Each number is 128 + 24 x the weight over the matrix's rms, rounded and kept within 0 to 255. Layers, rows and columns count from 0. Numbers have three digits each.

# layer 6 attention query, 128x128, rms 0.0779, rows 77-95,109-127, columns 0-127
128163113138128114146145155157103117157127169114131128124133131130155117099113148144132121160121099118148123128100119116134120136096137124137145116129099128133118107121123128131132146131101112145116114140115105123152126118106143136108131127113143118128115136150119136113124137122162136137116134137113117106132157138152151108120166124148096122129128124111108125124145140116123121126099
119107110135135135123134149114146137126097136143124132118138104159137137102141125112141112144159064133113133144115123118127117118123138125149129118136146118124123108155117134132103075133132126146138150137134143124139130141119111137126131096113134129109146106147166136094156111098113152120133158160098096139125130102134132129124141126135153108139111105086133158120182150137130087147139
111126148091120115111113129125140120112123127159095112123138161121123110129157116137121131138098126127135119120132159129144138131102143113164102079128121136147137127085117139105138158148124144122103110123145125121155107131138131148142124150143102109142109165124111117101182119120168110125120125129119112147120142158119137143112128123125125117097162111163129127162126126142161153113108
128130123150133105121116141102151128126144122099116124132124113130104102105133132130117094146133122163136126121106142118129120113118105116144128108109137140145141112100134129169148134146113143146148115113152134127153128131155118133125124144135139134103095119139160123104180140096111156144158148151131137111098132131124155117119119114129134107128117146101109141133125123139153184129130
148128149143126107110100159166141140111121141104149106143147132096163141122118141119111151099136147138139137092140117117137144121149125148149132133117110133154143133128125096130132115127128126148120111113118125105110120128130130114136097165140144121100131131092129153142111133118141110124130135087106134116152121142114127107125139124165139114112133109148123144135123164128117114137140
145147114101127129100102123126117106137126127156133119103126141134133126155117138109120117121131161128142130134120137133130125121145149130099141143131115137146110141102132120133126149121114129096098111117115139124133161126113128143124116155123096126137133143139090131136150134157157119097116117136142143129112083146141151170142139152118145149094149122168128117133089114113128132114102
113132125111122113139134138151125131166153133128129122155134128149114138119110124120105098136165103121103127137120120136103105119149128132130154117112120144153121135149138127138127111134143109111091141129139123142140121131123125136123137097146133146147119128129107132112102136143132145124170124130131119103143096135136147158114102158133133103099118128116123138134132113134134108120105
142140122150121144111132138154100120107124143126126133111122114126150146125137140114117128125133135108134142134129111129108110125120138139121136126144140126110129123139143120119133156134150122106128149127135140137118135101116115115137141109123148146120163107123132121123097127138102137130127132151138146111142112121127139127144125130132136135100126135114128159122111128109121104128124
134122146088126136139119120109164125126133146134131137138146150129114089111134142135140145159108134108126130102139140131136147108126140151125133118124130128126128148099117155111134153110082124116106124128140104110131130101137116126090123158128128116155133147117132120133123122126138132123139134134118131150129138126130114118120132122108100139115148119131136152129111136146109154113137
117133129096115107120108127137127108152109138139147125099144163120130148127133143141130124141118107131124134116135120133157152111120164141126129128109155123164131145135097140126127125127103096144125127168153108122118138120145126118102059140111152120162132168099143177140103109111152125119141111118148117136155142134131127105099112116124092122105152103137132166104150118144147093149135
124149134167156127130113151138129126118116127113106124128123145128115117126156121143115157097108124142127114133117125124145118148113137128151146124116132134109140108108115149132137126141155117136144116118124135117129111138137128127129136120137098121133129122131143130138124107118113116127124116106119141102143144127110137104138145112132100126139137113128138129149136133152167122135118
110118133131137134163152109145134153151138094119102134151127129137105133125103135128136109104143162140116103135142132145107133120125085138129116120119137130134166153164130102112158107155130128114111134146120135147106124125134114163112143113129123126123140108126115100121119139119096161154121139130134120142122125101123110140150122152120126135128113159118145118114106124130114150135119
123120147116108130100097159123137082150116144167127118122135124137147095141153130136119119159124133143139150112115124146149114130119128122104106106125130121169102143086143146125144142136084076124125147129133143127140136139128128148116084141138120130124131173143127118146134135106158131125144125117126131138111137174136133103150142142123119122102125083105103164152113131160153141116110
123118121110105128106151129120136153157130108138118127123123099122142149150106139133133089124150155129137128116132146133120106109158118136123127142114126127158126135159147109115122127125090135144131132144130111128108140129128119129134127118145170146116124133123137150098124120121111137132154129140120111139148102120145139109144100139111142128174121135101131096103128126105118137110122
107124106150153132146146125140153136109109092097107147163132116149131122137149100142128123093115140155124140159119118128120145131106116144129106123158150136132123103100106119133169114140121148157141119150140144133138106145168120119127124134143095114139145070134121121125125145093110146128090138104135137119119144116115109102142147125155135118144129128143134129114144114120115134134115
140104107133146136123150144110136116090127140135131111115125113164156142128118141119141116141145118132115123147102147131116090121120102103128123142135097124108126096122135132127112103135128148141150117121114133129137131156131117132143162102131134139095084124174174123097175147128135126134122158113132113122124103136130141135137178133104141134157095144108105124147138113107144133137123
140168121203146133135117150134112120083138117097124123134139114121119131114114117130105144121121103135143133151099114077141112113139136132132143112154114150092121118135151113128142122126172131106185131135119151105149127124125135118125147119119163140116115093129144104103130118118074121143134151145130152112104135123123120133121154097115146135112128135144129129162128126110111127115147
139158094187114121091111139129087141078146134098111123104091142120100135121126134127093158105146140120139116126118120121138132145134117116140145128147118137094110109162119154111137141137144133127139132137125136125102130139141158124137117129141123133131137115112150115111113128128120116132132133113137165088178138113128143126131096095124121120158127132138154105134134160140134116137129
112128136121117123114119121136153129134142138128151124137136110115117130153133120129139126132119144151154146108122126160113160114110092139110077122126144117149158134119129084134145138145091139148135115120127129131115133131125110139116098155121132118136101143124130115136091128114152136127097124126159139125140141117121110113129143132128127138127090116117145150122139152150136142134141
112140118124117101132122176154137083154129195134173123135140132142157136092113115166118127159114114089108097204050121093129120104101132141111190151077101127125128139090094111148155169082090148176085080165144094134105140130110115098152128153105142158136119158169166147127113118139163137170125125145153171145129195158128119080104144158106156086094093099120123118126103148112081107109144
114159143116150166169086184147082107104108121178130100108089061122109163163150091118085103127134019100121143152120132163124153121129098097145138099151159087190166096149073116068132068173172150157113161089119136164124091123118165098181106121118084108137124128145166103073147122053133172170180152154121114119154102128143145089123101115136134113156150170134139178137164168130095120147172
075129070133141130116112093143130141087111075144097095134140145142128083117111144181102138145123142112171060149133171041130091106126150109141085098120144157169139144131088120093111153147178162147059191147169141137160141145150129163148156130127089149151107162104140148093113157137197132160080134145145100102105161101128109126141150075092181145105115136105117090134161116141143163095124
096193150172126074160091151088139129146145114128128143118104130122136103090124141075085086135143118151181133114105132121103122099130084117136167077094140181165138132093158165199135123143106160137156136089166144063099135165154142144197168096114098151085112096173129087089159121118122137103138113068113105136090151150180102141073121118137126116130183182112106114143085105070140156132130
143132145154085113115081149164136148129114137120127149157137105082142101065099139081076163109131101146134116140148141072172126133148135139158132100130176054149105131078145060183202135136142161122143161103120086138072109141162174108115128138167174134094133135085136152120117139112140120156081149109089148065131170169077057140143153176170145112142083109156107115155141131122093156109124
114141167156151129191130153127135117115125128083142116171116101126117156133120114101089126152081094127105173157105060148179170135141101131075151164119116145098134047111115102075170082108125163099102093154087163118160130157119164109190108159111089106073106199144125145157154139115128131144112170129145118138135107144153116154132136096123184160151154113148124121113112109061145121128171
123122140090146102131132138160115096125157155108101143199132125120119166125179152115100107162128097144110148138125105134128190101166084120123139106086162148161104167151106112152111137117123142140121130116175097166184108125178115103056053110173092077123131145104076125082133133169157161103094098176198093097107129101140145182087133123132061137085167079163119144166169136123196078095107
135146167101100150098158181169155096081094120155184144066121118094129073127128141091108183087115102103103132139098140107040103078094134137095120120155133174085142160182103146146141144087158241097172143060115154094146134120165149187108133062137174179121128139091158078177113169081141120105097118130157140095126098135107116103126120127166192168134146156096160142136127148126160065152124
122199118123139160145091147139172179110146122104115187110121150140135083105134167140118151127086106135115152157168106142107116096128135168120145061136197124121135155091079145047081136095101113090051149111134087102100184117134062149069120140131154152203151161184106084160100128097105145161141129143110136090178189092168127085119093138135111168125132137172072123126147105133106134104186
123142145146046083125165125104094115146079160085115121049104158131145136107054128121069087121112164130116133136145100163116118123127162130146148153127145079146164131152168096131105124123141061120122160168156133091133144155131130153125086166134161154106176170079132134123090132148156069089122143156119121211180135130171142123149088100101150148145177128122107151152157059098207126149106
088156158145144127178143096108164130143110116118139140106161139161116136111184135112138171146069099159109135128147099219161094142121130193133154150135130152128087109121126075111174147190161138107130103119115122155150116146107149139142117112144128156145107165111127136138139155091114129162168115088142108069126133078064141084128144038101025126179083140080130116152151112127163118132088
125082181111087153138149137185146134164074140099122135154110137123080084167121112118089076111133088138135089114132178156127188106121133107092103150109100090141157132121131094148156074152140125095062118186137165152098134191117124174158126147164141159198144129092094093091086124116114139190169145090119169123110156094166134153186134148103109094088147151122132207099120077115090162109097
161099173146168153050168151151131157174130126185128130140135126121140146139162118095152104140127122154139119122089164110139119140097097094122113124106096085126093111108115184108107101138123052105115150072111152140160147124128098111075079091087158135114135140114133114158161115105152161113203138112202158102154142138171138114166120193101085130128089170122120141102091132172143157148091
078128068046163129056099140155135097169103133149135149122140170184147162073109147134134090130128104167115125113100128163109102140092123186144153130100168143195086125170122047091140147138117167152124189144185171103095155105125104113118039127143130160084122147077137150165164135136101128119177144142172092133151142112110106076150070155117143134165106163117117099118082146098111151140116
132078143127126121162115115152102123124103154089047113141216114092134129145174101171172100109094135153067161164096095157133131162116150093125124124115159138124142093108095128130149149129117153166150101175145103091179118145180093152109149113130094132071201154098115078180115147099122171123078147110150126121159136110145135107176151145114159128138097108149146176118129093053135139112133
131110083090123117144166164141199120136097163099167090097096163183198097099099144150130132168115160139123105109086093198132109136097144089135113100155108088126157100095115106099074094121105118117144160182125088142097117129160134166106128106150141146111109155163125144080132128128179110069094178097150155073137119134118133160122163161176071116134188129169094194158147108088168130116084
130184138143109146096132139121194076133131113091103121132155162141171123123067109150044090134132100107165194105120090078162136131114146137134109109146096168111103102128154108131114085121177088128140163131132217119183087075077112079108104110131122154154131100095096128171157125166100106169171138159142173093144122144166097112131152104096115101096146127155152185122123169130161168091149
116086084212158144078164184156120171059112116086124147130103100110098112137143101124119142134109137142154148174091128112107134164143151119132134137140150162074148098138108141079106125154138135160150126153166113137064128103164123092139130159098131151102149103157134121078094085136117121116098138121129166141174093123191132071139080121101162133167177151148174117101110124105134176102131
093146124126094104089137116101168116103188115131190114140154108125174128125122123144110132128139225113141146124200135161116150167138088152101072154153130138160102138130114109110172137125145097136123121128104159128146101130120144179145133114078089069124091177102127056079097062081155154170116124179169155134174083086049101117109136104140168181150134081101117129138117191121126164122137
# layer 6 attention key, 64x128, rms 0.0853, rows 45-63, columns 0-127
168152166097127121120144150130141118111147143114132115098114145126132134095082093078147131157122110074149108146109082088144121157129118139132080121075135150159122116097149148134144119114121121170081113120141089151124104114152156128143165123126130151110116149155120152132133140097152117154135143155117152086112119171126102134146170158126115099152136176125135140126135156135128093120144
081117108127143106133100136140111143115070115132061121157168115143126119157151115117118079123117089108128132158150126155112131123167095115133128145118154152171099118135081108103105107130159119173117129123171117150123145120108167127149099088126127157109124113121171142077135099150130107152154165111135067104154099146133143120144153136104109148098156146129192117136159152146137090148122
120145106123167127138163181134142087106137176136077130076131157159090138109086116127088142185143137148128101148174145079111126160113118093166091127119133102173129116127095101120107103162147149087130085101180111149164126140112118143147146128141139101134123144118141129120123120116146163128077107112136136168086115088146161120146116091122170131155108109147136087143118122121155124121105
115152144172167082158093142083142104145125131123121126144148138120128127138130173090067108146167110112187110100119115108087138093173130097133098125096103158127112146112122105177119150136127160107162137115161135099142145106152115130152195167130141149125151094119143108157175142152107110119129126130146085124132109162117140153112141136101115119130139138127108142116079104087140161076090
140121182155116123113152140144111126126104118105104139149144093116178127072106166109114144111149123140144117130138133081119156099110136115156089161112164135177136115131108084188147092102125133123183113118139100106140130118121165117149118122135173159115094119123166115119085115149150122152137137151098197135134111144137077111099136146163093117120126088134103125145125116103109160178174
143137136133131112129093139168183139110148135113133107127113112159089136164103114126102109141109113109118122089125075106162155127137102131100118161152137121096122127087120133146099088127119166157118086107110170118076171162164145193146111116090148125121103129141117164105157140147086123164084156116138149104138134141139121181111147135136153152100116068092171145131162087142138158125128
097122122098153108141144126147126115121162065104139112124157108102103132113138123128116151128140132129099104115125101124112146099151142120132164143147171148118167152157156142114178107123122108162151135091179121183142128130157091139154082138125138136123099135117089095112160140150123124179084149145184102144130145135141148132044107117168058104092153125158110132117148101140093081134120
144143115160138158075119138147144107133105140138110125100121075107089126109123164163125125166120115104068160133119114152096140048131123128114142102171101146160158147109114148092147159102161091114156102120133098097112138136108162130134168128188147137150174107117151101178138127124124106145127128148164164142116119115099080122126111108186153112128145153091141129121167167107195072093128
098171153146157146165116118110156181133126167123116142084117116204086095147127178165131161148102115119114130135149119121128117141147195132100126136101134127176109123103105162111110079032136126123124120093145114123138112124137108139099133181099175145115143112100133130120137101085177113143121112126105091143127126091128116102127124173108086173106114146164115135135099167154109137138105
146133128131076104104154095141121117141136162150172126085103117125163162153136130104080123147111091081119136132145130095119136122088140137151125143145093089155107153190167176150112102125102092114132155137171146114073154152151133136133086158111117105131126129096142181128142111119135114141125119143117086181124128124113149097122118146129128161154141106095113157117141101088185131142109
106166147128122163194102104122157152145094169148148152105144161134122154066160163134092141134101107103144116148123128149166110130110152140158129155191153168088099081070137080132129147142096128164161128115110107132134142107119160160114112103127089121143145094123131134138110154149139092103172118133159135109074094102134128097084126122104132159111104104131127088114159080114147089122161
115119139113110146129134127177148130105107108118160160187142179138140116129126115102076110097116117139113103129156128148095147161076090113103087140145139124163155154120145149128126100137160114114107082157108077141107141142161102167168130113152140143122154133117111111167099145105113102147160108115124094161079115092125100131168104151099113149047151162158130153145128137149153146133170
114100134121165114089111154127109090173080118153151089083133105100123063156141124113147103159145095133125146112110172169186117125115099105107106150176084154120111110092157150145148088154122084137099112078097121135148122158140102145104101122110177163106125163127134099103141122112160148118152156159153171126128131115151137120110132118134136146143099201152107108143117140148114151150113
112165129109113124140122121179086130171112126137142089127120127124113100126091137101132083101128141139081106121119113146135154134151123147180088150143171155195144147063183097123117131100051157141082148147154142141138126157162138105091135144153119137123136103070129165141164139164130117100110114166145166119168111102138115077125142139144138119169111147093171129120081132155102124125131
154079089113151129177135120149118114101124136089086100104168086105145119103172102144114131095119181122147123144126104149124116163129180163117129128114125172167081065093148187120132145139121136132161117102127150116115171175162106140112107091150131127119144149151106126129127162137096079147079112144119124122122126117153100101169119172163098121156114105105101182108137136089154154126150
135121067131121119121183107157116137121137112146176140138126134142158130128135115114112127111084120108137146141117141134119106126107107124143115137156143130106175102081102168129142099085139108114132108187172107135149133175121105120130178114113123153118085109167149139063114177127132131108104128091151158153151128140091129121089103107137079139152145134165150178131090180081157117112099
138132168180116160098133142143122072098122167111120115144152142121126115121105098197088088135063119095086166122160133093140129169163121147154173112161107158114073150117151123143115096120126093130116192117121150137158132087160102110132144110124149137107121097136102149103086103135105119159137122121142133117076117125116140118100151121136143101090122136150172144167094133160143156113140
134159113157184141081151124123092110125102110111108127119117149125125135141140118131140151122106104124118153148152105096113129164134125109153122148123145140140111082132111172097136158163105112110123140138119155120084201137143148074099167124086156096112118136091109093158148145086161043134146140123087144124142130133168119170124122131110130132169138113110138156127107117151125128131116
141087131176142139118117112140136125128156151167129151131153113107133143112118136158085114145141171129141154127168114162114157113159101131135100158103149103093106146082104104130146135102127112104133124134121132157115129147087124132114142143102131096142055210148131089161139057089121128124125127128163098107123099131118124045101116168157177167128111075136169123117160147135094121126150
# layer 6 attention value, 64x128, rms 0.0538, rows 32-49, columns 0-127
098099144136132118133134125171162114114159152147152128167062153132126099133089119136126123107085119124130062149127099152141120126155104181146141137128112139107103115159142181114159106173105137091176094126157128116110152080094182104124104091143186132109112116133113116135148111137120158100100113163127055134151126122090146123138124171163147124148101143150146115113133125129110122131126
140164121121140144109152108156155157098102153125084127110085158080124134124122164087155137163127129130095139111120148082178167115102120174134137143136105124106122150097150080143110087147091131117143122138159180149136145113122097141132123115122147144163089161129128116136069179124110123168164131063156084145134086151155122096121127115121155127151128146122158142099110127118122125134138
152122160127145137137130101132147168174129129167163132140147138107137134144118091122105106129126173142102157158159137088132094122109103135130129107093121157116106075145132111124133125150151125100152146107178120106122113159095118120110097098112086124097119140128127153128138140129145114117136127115107141148123127149162125153172104132124170160090081103173124126110111112125124104086095
170119094080167111127138181117125104147120141111134103143168164132076161159153127122141150104117134171076085119118108137152121098110102156133077103111118135131133089134120143118101139079128102144136142119144151089111138116107136179150153144117160184098139113127131121085146143120144135118151122091114154153086112137129159144153109169154119156121136106125136091124161094156096105121140
171071179161124121110133168111123140119128097128107109147134144159128127112159136100084131174149128071105109128122115141154103099104121150120153109151150113129138088119108096110129092164147132166121104161097115145164125141182175111093160118155158101107122159118128171166169105113113091082138120164115049129119108105132097150117155109109100116162092139167153166107114101173135141080102
131139148135120057097137130119123116184170101113153161137120117158098162125146149120135109097126093175118118134109151114127132158145131107128092140154145133128080152184135165122138076118096114127150130136112123137143114098105123105154148175140139139118152086155076108106131097140150141143134144092136117126142109115159127098097114131072112136129082126137163183127151124133130119126083
135120073095138089112133134125128110130158140135118130099148130123173105125099157167096135106138096136095131144138105140153116138145122158131129146121112134100136138124175116161158144132163098081158082107149149185140144143154084109119116139153136159118157138131123121149129069176111107139097143139103114115115161118108140148121102134105110144174145102129155108138082112164135157128112
144137089116129125132126107157090116188111173121113134150101107171134099107106149158135123104104110088131124099128156130124135111083096129093105135075156170130142127135119104095095126153122122122166107131142171143135133138092143122172156137118125098142122140169127148139171074131149185137139107160107104105079117157148107126099130153126118108103111126118148140121179099114152145191129
117169085175139134101123186134138129137178148162138140103113105099161137094131097091116146064140129164120141147128111098104123108115116164139114127165150113142153127180124130135106104153151128135114120128157144093136090065128129162117130119138096117119166184151116109114125148123137140126122136153132071080129111112122131138139102157127085102121138107146127130127125119144104149100187
139167105154098086151083138104103147137117121139113101151089101111169081110138144153139124120146129146124128109155131169136143174071156158115083113101095168096125168136134100134179122110107163127105183126071170111136160113153176172121123151170122128114161130128136118066131127128107132139124122106117100127121146138132114130167121139168142151147128132129114144107154134136142090070075
084133137139163109118109105105137139161142166103145142162130141110106110149102117157156148138120156125151174099137144121132141118106126116121110154142100119134109129118187129155133136121149156096099121159141111106155130153120122087093125128119108125128197150091127125074170139138116116146135161133097126092118078128131129108069165143140125102159115139161148159195137121085126064108159
146117122115178178135130127117111106100132133110105124141153135108145103159117137090156136134097129124171161144138146138141149108175150143130111097156162135113127164149126147137141142124123109135118134093152101140067095176133139159119121108141118141104066129150100140145104131098146154116174097141127096087112158118102125117092124113106117141179090128178138122127135059136141115154117
114168154130117178103148157101130066134088118136117105142108182125090173163134153151096066113108136122146132156101107179137124123138161145125128119154141117112136143142089133106089135149121131146106137116148128105141113159100167110118182133152126106100097151156121170123094113164097165122138102133159108138149143128150102176142124134126096153097127097106098136148119145103084148166120
145143136155145116121167105134092120134130118177081121112131155099097125117165150117139132161104139137149138105142110182123142139108128108141116153122137122157168137110143143161111106110124128099107100148094111086102133134094171094157094111115122099136109117131164101148083138161120137144126136201106109105117126134158166157112119163124150081087114087150111098095108117117161130113128
113146138117145099162115131135157111147122111125163144144135104108134159186173110085079135139142103115136112086188152093151137155130113160106106169100133154146145134159061132106115203110125091090124108105125176142106140100128137118082096142158133122147113120124125103099134155162137169146160130152169141136138115138091128132140147122101131096144112129147177134130088132142133113101107
155131123111113086147150159140156113129113147129107138119103169105084124104116146110159105068165159144139138153101170122122126102103140133110141127143100107164150119117129132145154165175113118149136147102128107154113134138055137113155119118123117121101128121129138141113131134128068119095139127100161117140141151113110101123142101119135074125148160147159146103138085102126187139157155
103127144085200162086091137133146113097142121145145097137125104133127161140141119091151156080105151088163121104112128111120135127124156139105120144126142101119144137134128132186151097163132123130128070132148116133181127123138109108089178166187112134142161130133130135171078117124104121124108108121140120151162104128162091094149131155077140143128106166091108122098164144141142131122084
180109115077131089089166179131109139116146131101104157090135138136119115138099131150127152130098131149124154127125184132110153124128110078122158155071158154105109147155123135127096140124122143139121162148093144100172120128156154126147110102148139134155091143084109122119076138143112142117131125193137107152153079102138105101140097085178101158140119153109117149157142144137112124118112
# layer 6 attention output (transposed), 128x128, rms 0.104, rows 64-80,96-112, columns 0-127
151126121139138151133158160098106078119150106160135150107108131114142100115147139170182129133089118143136151089129132142157103133115128100154101138122136157155115120123125113130136174125155129158147142150134116122130115101176137094108148108158108089088088123122138144146130130130132116163164142076101149086111125146122126107109128152155119124129157111109117149127123125101135121093099
158091124133118119137131102109146132129122165116147157116156122124097160103119130102128154110098104107117143115152109133135116142127135134126136136126150141113153133143104157126114125168138125126133082122140123099115157133117131128152115087155095120121137092092129134108117104141143116142144127143120153099141172128158163170120146118131115162123123124122137128095123126146112115145118
104131134107146102153128151120137108132124077153126168189136098139112122147129122133149121144145098144109140086126104130116136128130115103142107113141144159141138131136104117136113126132116122184123162120132128132137124100152129123137158106145146140140137154126132151140082127124096126127160106148139103143124159108129105106108120135159114083133125102112128102144134113143083141117134
118113138131122154108135144149114156153111115137146108116131076128109127108117155144109104114118153120140149141143146131122144126116143102152100146112118141122109179134136122127154133146137122136130152115137095109131101117147123130108123128130127089130116182115113117172118116149107139130146126124111121126152116102161137103115121113108163100134135132121161113139088137151142135116133
104128110107131113155124133121138103095144130114134143118100137117087125121122124145154096112093154136135149143113104137108123133112144160118124113144151119086130129110143144167144165092190112134146149127135128088112113115143129111115129151149131107139091133113105127137119162112138135144132106134132153139108169133121111109165127125136132142128165125122124125130100104138173111140152
111118108126148154130117110133131129149109115131088146095127095126144128119121113152164113108130136125138135132157149112108126130123121105157118154132145156142153091095117129119161160140125157109131127122127143132111158131135142162113144142156121108132136123136126127138132110138130121111106108098131106115113101146134141113136144112138125118103095144136122131135134139095150142127140
138120153089122159160146141136138152157114126123146119095102142134122131106147110124157134145146143125150115117114131159119110137141132122154120111134120121157134133127121154132135125085132117133091136131129101104115099135105132160091142133107138120094121130142127130119107115102146120148137111134128122118129117119143111121148112168134118120130128143137112163114120139113144146117102
117153131121140151121165141155137103117124130139113150130168161081130109104153126149129135110110134113135125126119120128139106114140098136111140150166170127117135120101115141133123131150125110136125138137127124115119109124151147112139130161135135142143132084112128119116116156116106128143145149099116099136128130121150088129139105104143095136112127120129138157135117169096127118123107
125095139151130106144117146099131108106102109127139084132140108118104128142122133135111105172106104138138133088107132181134147111135147108111139105084094144143127148163144144140149138128102147125144136162138096108127136149152100115107127107104138124125175140106151140147154117138141137132111146137121143116132147108121157085086153109154125130109150136126110113138103118169150138140144
105132164137162123106158152178144115134169118120175132140147127118128153155134124116090129131147107119110143121106124075104142097139113117098119102159153155139135132136153081114131102108146094142122124123159111177138099095166150101161121116124163152154091119114116119112154142127131138144115152107136133156101119109155106137117123096137104111085144125123134106141137116108143113137106
143109112135130117126128100133117126120136116163150126130127110140176131121103108077123147119111150147117136125140124111159115144169141119167124130098107126132143144127087126125113137126131140127134083113136135174110122161146156121125143115158090129137146146109127149116115128128143137116127164136133099152139118130123148148110106127147118117114127110127120127102146124100088148152104
156116128092082108126113131139115155131131137145100118129111136124101120108113162126127133144096152115114148112127134109116149163107146155106107172123104124140166111148126121119132112122107137125114112124085075108136108127151137107136159126133129124163144124117123145135156148148140150105129135108106138138183107120100146150123114144129170150140124111106109135139127135155103127123161
147115140114141128113122130128110140127125124129148121125131106141108104133130148143105113120125147131118123164151125142117118106119101136094080091129135109136116143128141155135131137137146096104127141171154141148104134150140083124122105128122137121111130128101143116179130123137122116142124131112104131137116130142169125131123147130134120152127139117130142125123116089166120157129149
109141144108130116156126126134149105141142129139134128132120146135141101148096132102119114148152133122100139147127145142139151141141134137136114119110100129123097127165126134121084156125158118131124125115143114123131134127141095104130165110119120137103134125132093100117147136144138124118161130145132140106110122120104122137114118121134134144133106152136129119107135138190079145111135
129129127117145140106113126115101100139132119118102141141118188111152109131132123127166136146117163123135134145131125137115118132129124094143161116148091124112104104075139144092165105110127132143119119104133130121143141136131151101121192137126096140107154105153137089143136138120135084108122161119115163151124163145108150091097159138111108183107146134172132115120137134108118131120116
109110106148113157152145140136140125114151143153158134130110135124140143110146153149108123141143111116137129146155145154115121095136106136118108122108132136100132170121144141081146109101126142148110111154160117126127116141117138106091123132130142101104090125125145146136122078116179100149112125103112108128131124126118137132149160138123115152133151111086130122122113145147109158113126
124121112147124119110154128095124118126117131140135135118128112115143134139151088143146107115119096132128111122150138112133105165150142091173154140149154108121154096119102157122159122104131118077135142153131141116096120141122114164118127110108111115127129123103111166090159114143116125127114132122095111117163131128131150125119132100155123132143144125138143138131144116134175124147145
131098123100151118168131170151152124130144120151127158129093081106159082099114154087178095147083097180155121152144175109164114122133113081119145187152106101128157115139152165142164149118155157157119135113107155136146117107142078127094131139155153166125112125147131155132106086117099090131109155116120098154103119153135091145164125111081098119112112077112091168130169118149132133065108
122152132118150099156105162098132143143159153182100145085110175071065143081179129109101159058151131108123118096130158142095140097103153146169163101131128111146189158107100175136040125170106115138204122157137147106120097093165119106130130088150096098101142154153095144157103103087179131131109152187096114132162150128135124146131138127105122184107086112153121154103108120172117100151083
124150149119130141136139155104163122100131120165122119135100129154123116128132126135109143156126145154105130125078114134091119146138115101145105124110151112104120111108079113130089161130109182127152131090117141138135092146098121113168144122177140098105169118116096126111088129109129130139117062168150124115114185162151151128093094172126109079133151130122125129203125136155136118160134
168137127142120086104137078107135122134180110163141093124149128120126079098120165136103077106139137088203186150132092159161130120149135153196167142108156115113114124167149121119073181118132146130118085139132127134128074115114092170143109106143125094106173147104092122127141116164160122187124143111117169140154098112106138101072138139109101078112145146119106098164107178124138188119077
114095138153123154144135143126163141136143095059112125137079104100108185135055124154172102156069119190095147129158152104091078105102152153117057110190116099151159122149095139183154141103168093106144163135112125146099139166133162147105169161092130126137102146106094163152137155120102128119122083154149087114102168143112149131090165105191148156099153165145163060086109124109131137106118
104137133155141117151108134187130091095132111141108115086148134146116094146178077145151103057109172111114071104188109096142109116080102091148181150121132164112129098139072098171112150122176175111109150146143135114140116128144171177125105159098124114131132146104143097183185176137116159163109112134130190132124104140084136130122157126123147093167096103153136099106145135078095092121134
108140147125133137181086194141151137081087125153106137134126123113142127133181156118136125094183149116146122108110156087123117131110144185129099121114108151120110087077098147111133110164113127167161093140092087152143103125131127148114157116117168141096106116112156151138153159087088186160120164057096077171160131105143148108196129047137126116135102130103160141162136139104109129125116
115116102129096128115119103144086159102168187155101172130140184092141143096156155120213123067113104107162146130116055148080093167157181126194118147139097165159092135166110127133095123070129124154117177121069153183114099119142120132113115136100142159130137087116113162161146129145098153110130133093132201082146146083110097092135120159113141148112183123141093142171118095112107105118096
085119174110155124109162150133141178117142092145138088119119143123105157118113129092132105113092114116148134126156121143150141089140119108151134131180097174086127038157154143121127128128134139117167141180109083124104154115124082113103096119172142147151112150094200097127133156111107122110123094146108165170138158173106180115135134169122140155136115111073143122131103076115114147125113
096063108120137160128177132147173136129156148135186160133123125088132119169112125084110146065083111107172109173142143125123150093125130137163149095191124127123141086111114079144059148136141110168110084154132131130127113086113127151130183111159152146160103142087097135092148100158155167184114109144133128153161130134151068151158151118083135098082115151115151106116101127140122100134088
106144115112120104135137102096066132150125157204090184142094166098126110172093082155142126152103145137117091116158122045118172138161156145110091121139144178124097107156137118106130108157118135088156137139088108145135084144140149132149089143164156132162146142147156111136086093116113120122142114116122153136149147153115129165081122166107136052118072204120156135069186128088132125116171
132093119119137118157063132162140132089126119115109134110052132148183129108076083170108103128107111162102113120103176101114138158093160124109156130092075095129133151131099122140135090141115138133167112111100141105157127162150114075151192119127109159123136144137140184145166139155133171142154157103140158110145100122149104125142133145110130102140162112108121127181077131170096129139151
133070130118092179138111127124060130109138122086120105152133109170167101091112161108163130115092120109131139175084180115131090141160078110137190142082184152119150156130140155131175147130142140170137129060147151122118111157069106112107120187129149113140127095079139091144126082119149145077116092127098158093109161136098108150145160134107150160151149099133127129163129076212136138105154
080144077086120135183198105145153127187168173060099168154201082105162136084083127134125133119120084114082167116103090079129156137149151132133129155166123176124090157144094148111101121119127146116130140130153121109119110067108124108097124113103151154141119143141164119102143072096089141103165121123128124142116124115088127121142170155119150159118151185148097163163140145164088107095154
126102104100161161090116109049131130095156089132070165131134103155160084155087130113129127127154138118135094180111104156125120112109150160152139150134117072144076091105153100143087134140129170138158150164108154083134161156126096139159143100167110142122149121091087156123126153115148165166110153118089154153120147140082146160132152121129161096160122096180141109125114137111123158128087
121177111148168126101107155111126122080156167104152084144094114135150158083123158117115128115130116100119142150141116140147069153131147137102114095126155149129149143169154091077092087068134139097132123138159130150141102155124114133117108101142094091105090133193114132159154097126138145170142125122128154119114123121123163158134088078137164165133159122097116154082136124171085142160161
046136126087159119138106132115162149119100100100114132137079165122125151081167090147128074112142131110125134108119119092128149107133163071144142104152138094114143120136141120168183068184134092143106157139139130116150139116086150154081100168136112132167085123072118182116138122145115147106100095177092140139121124116117141157144103109142133132135139118172178171133151127155196128139141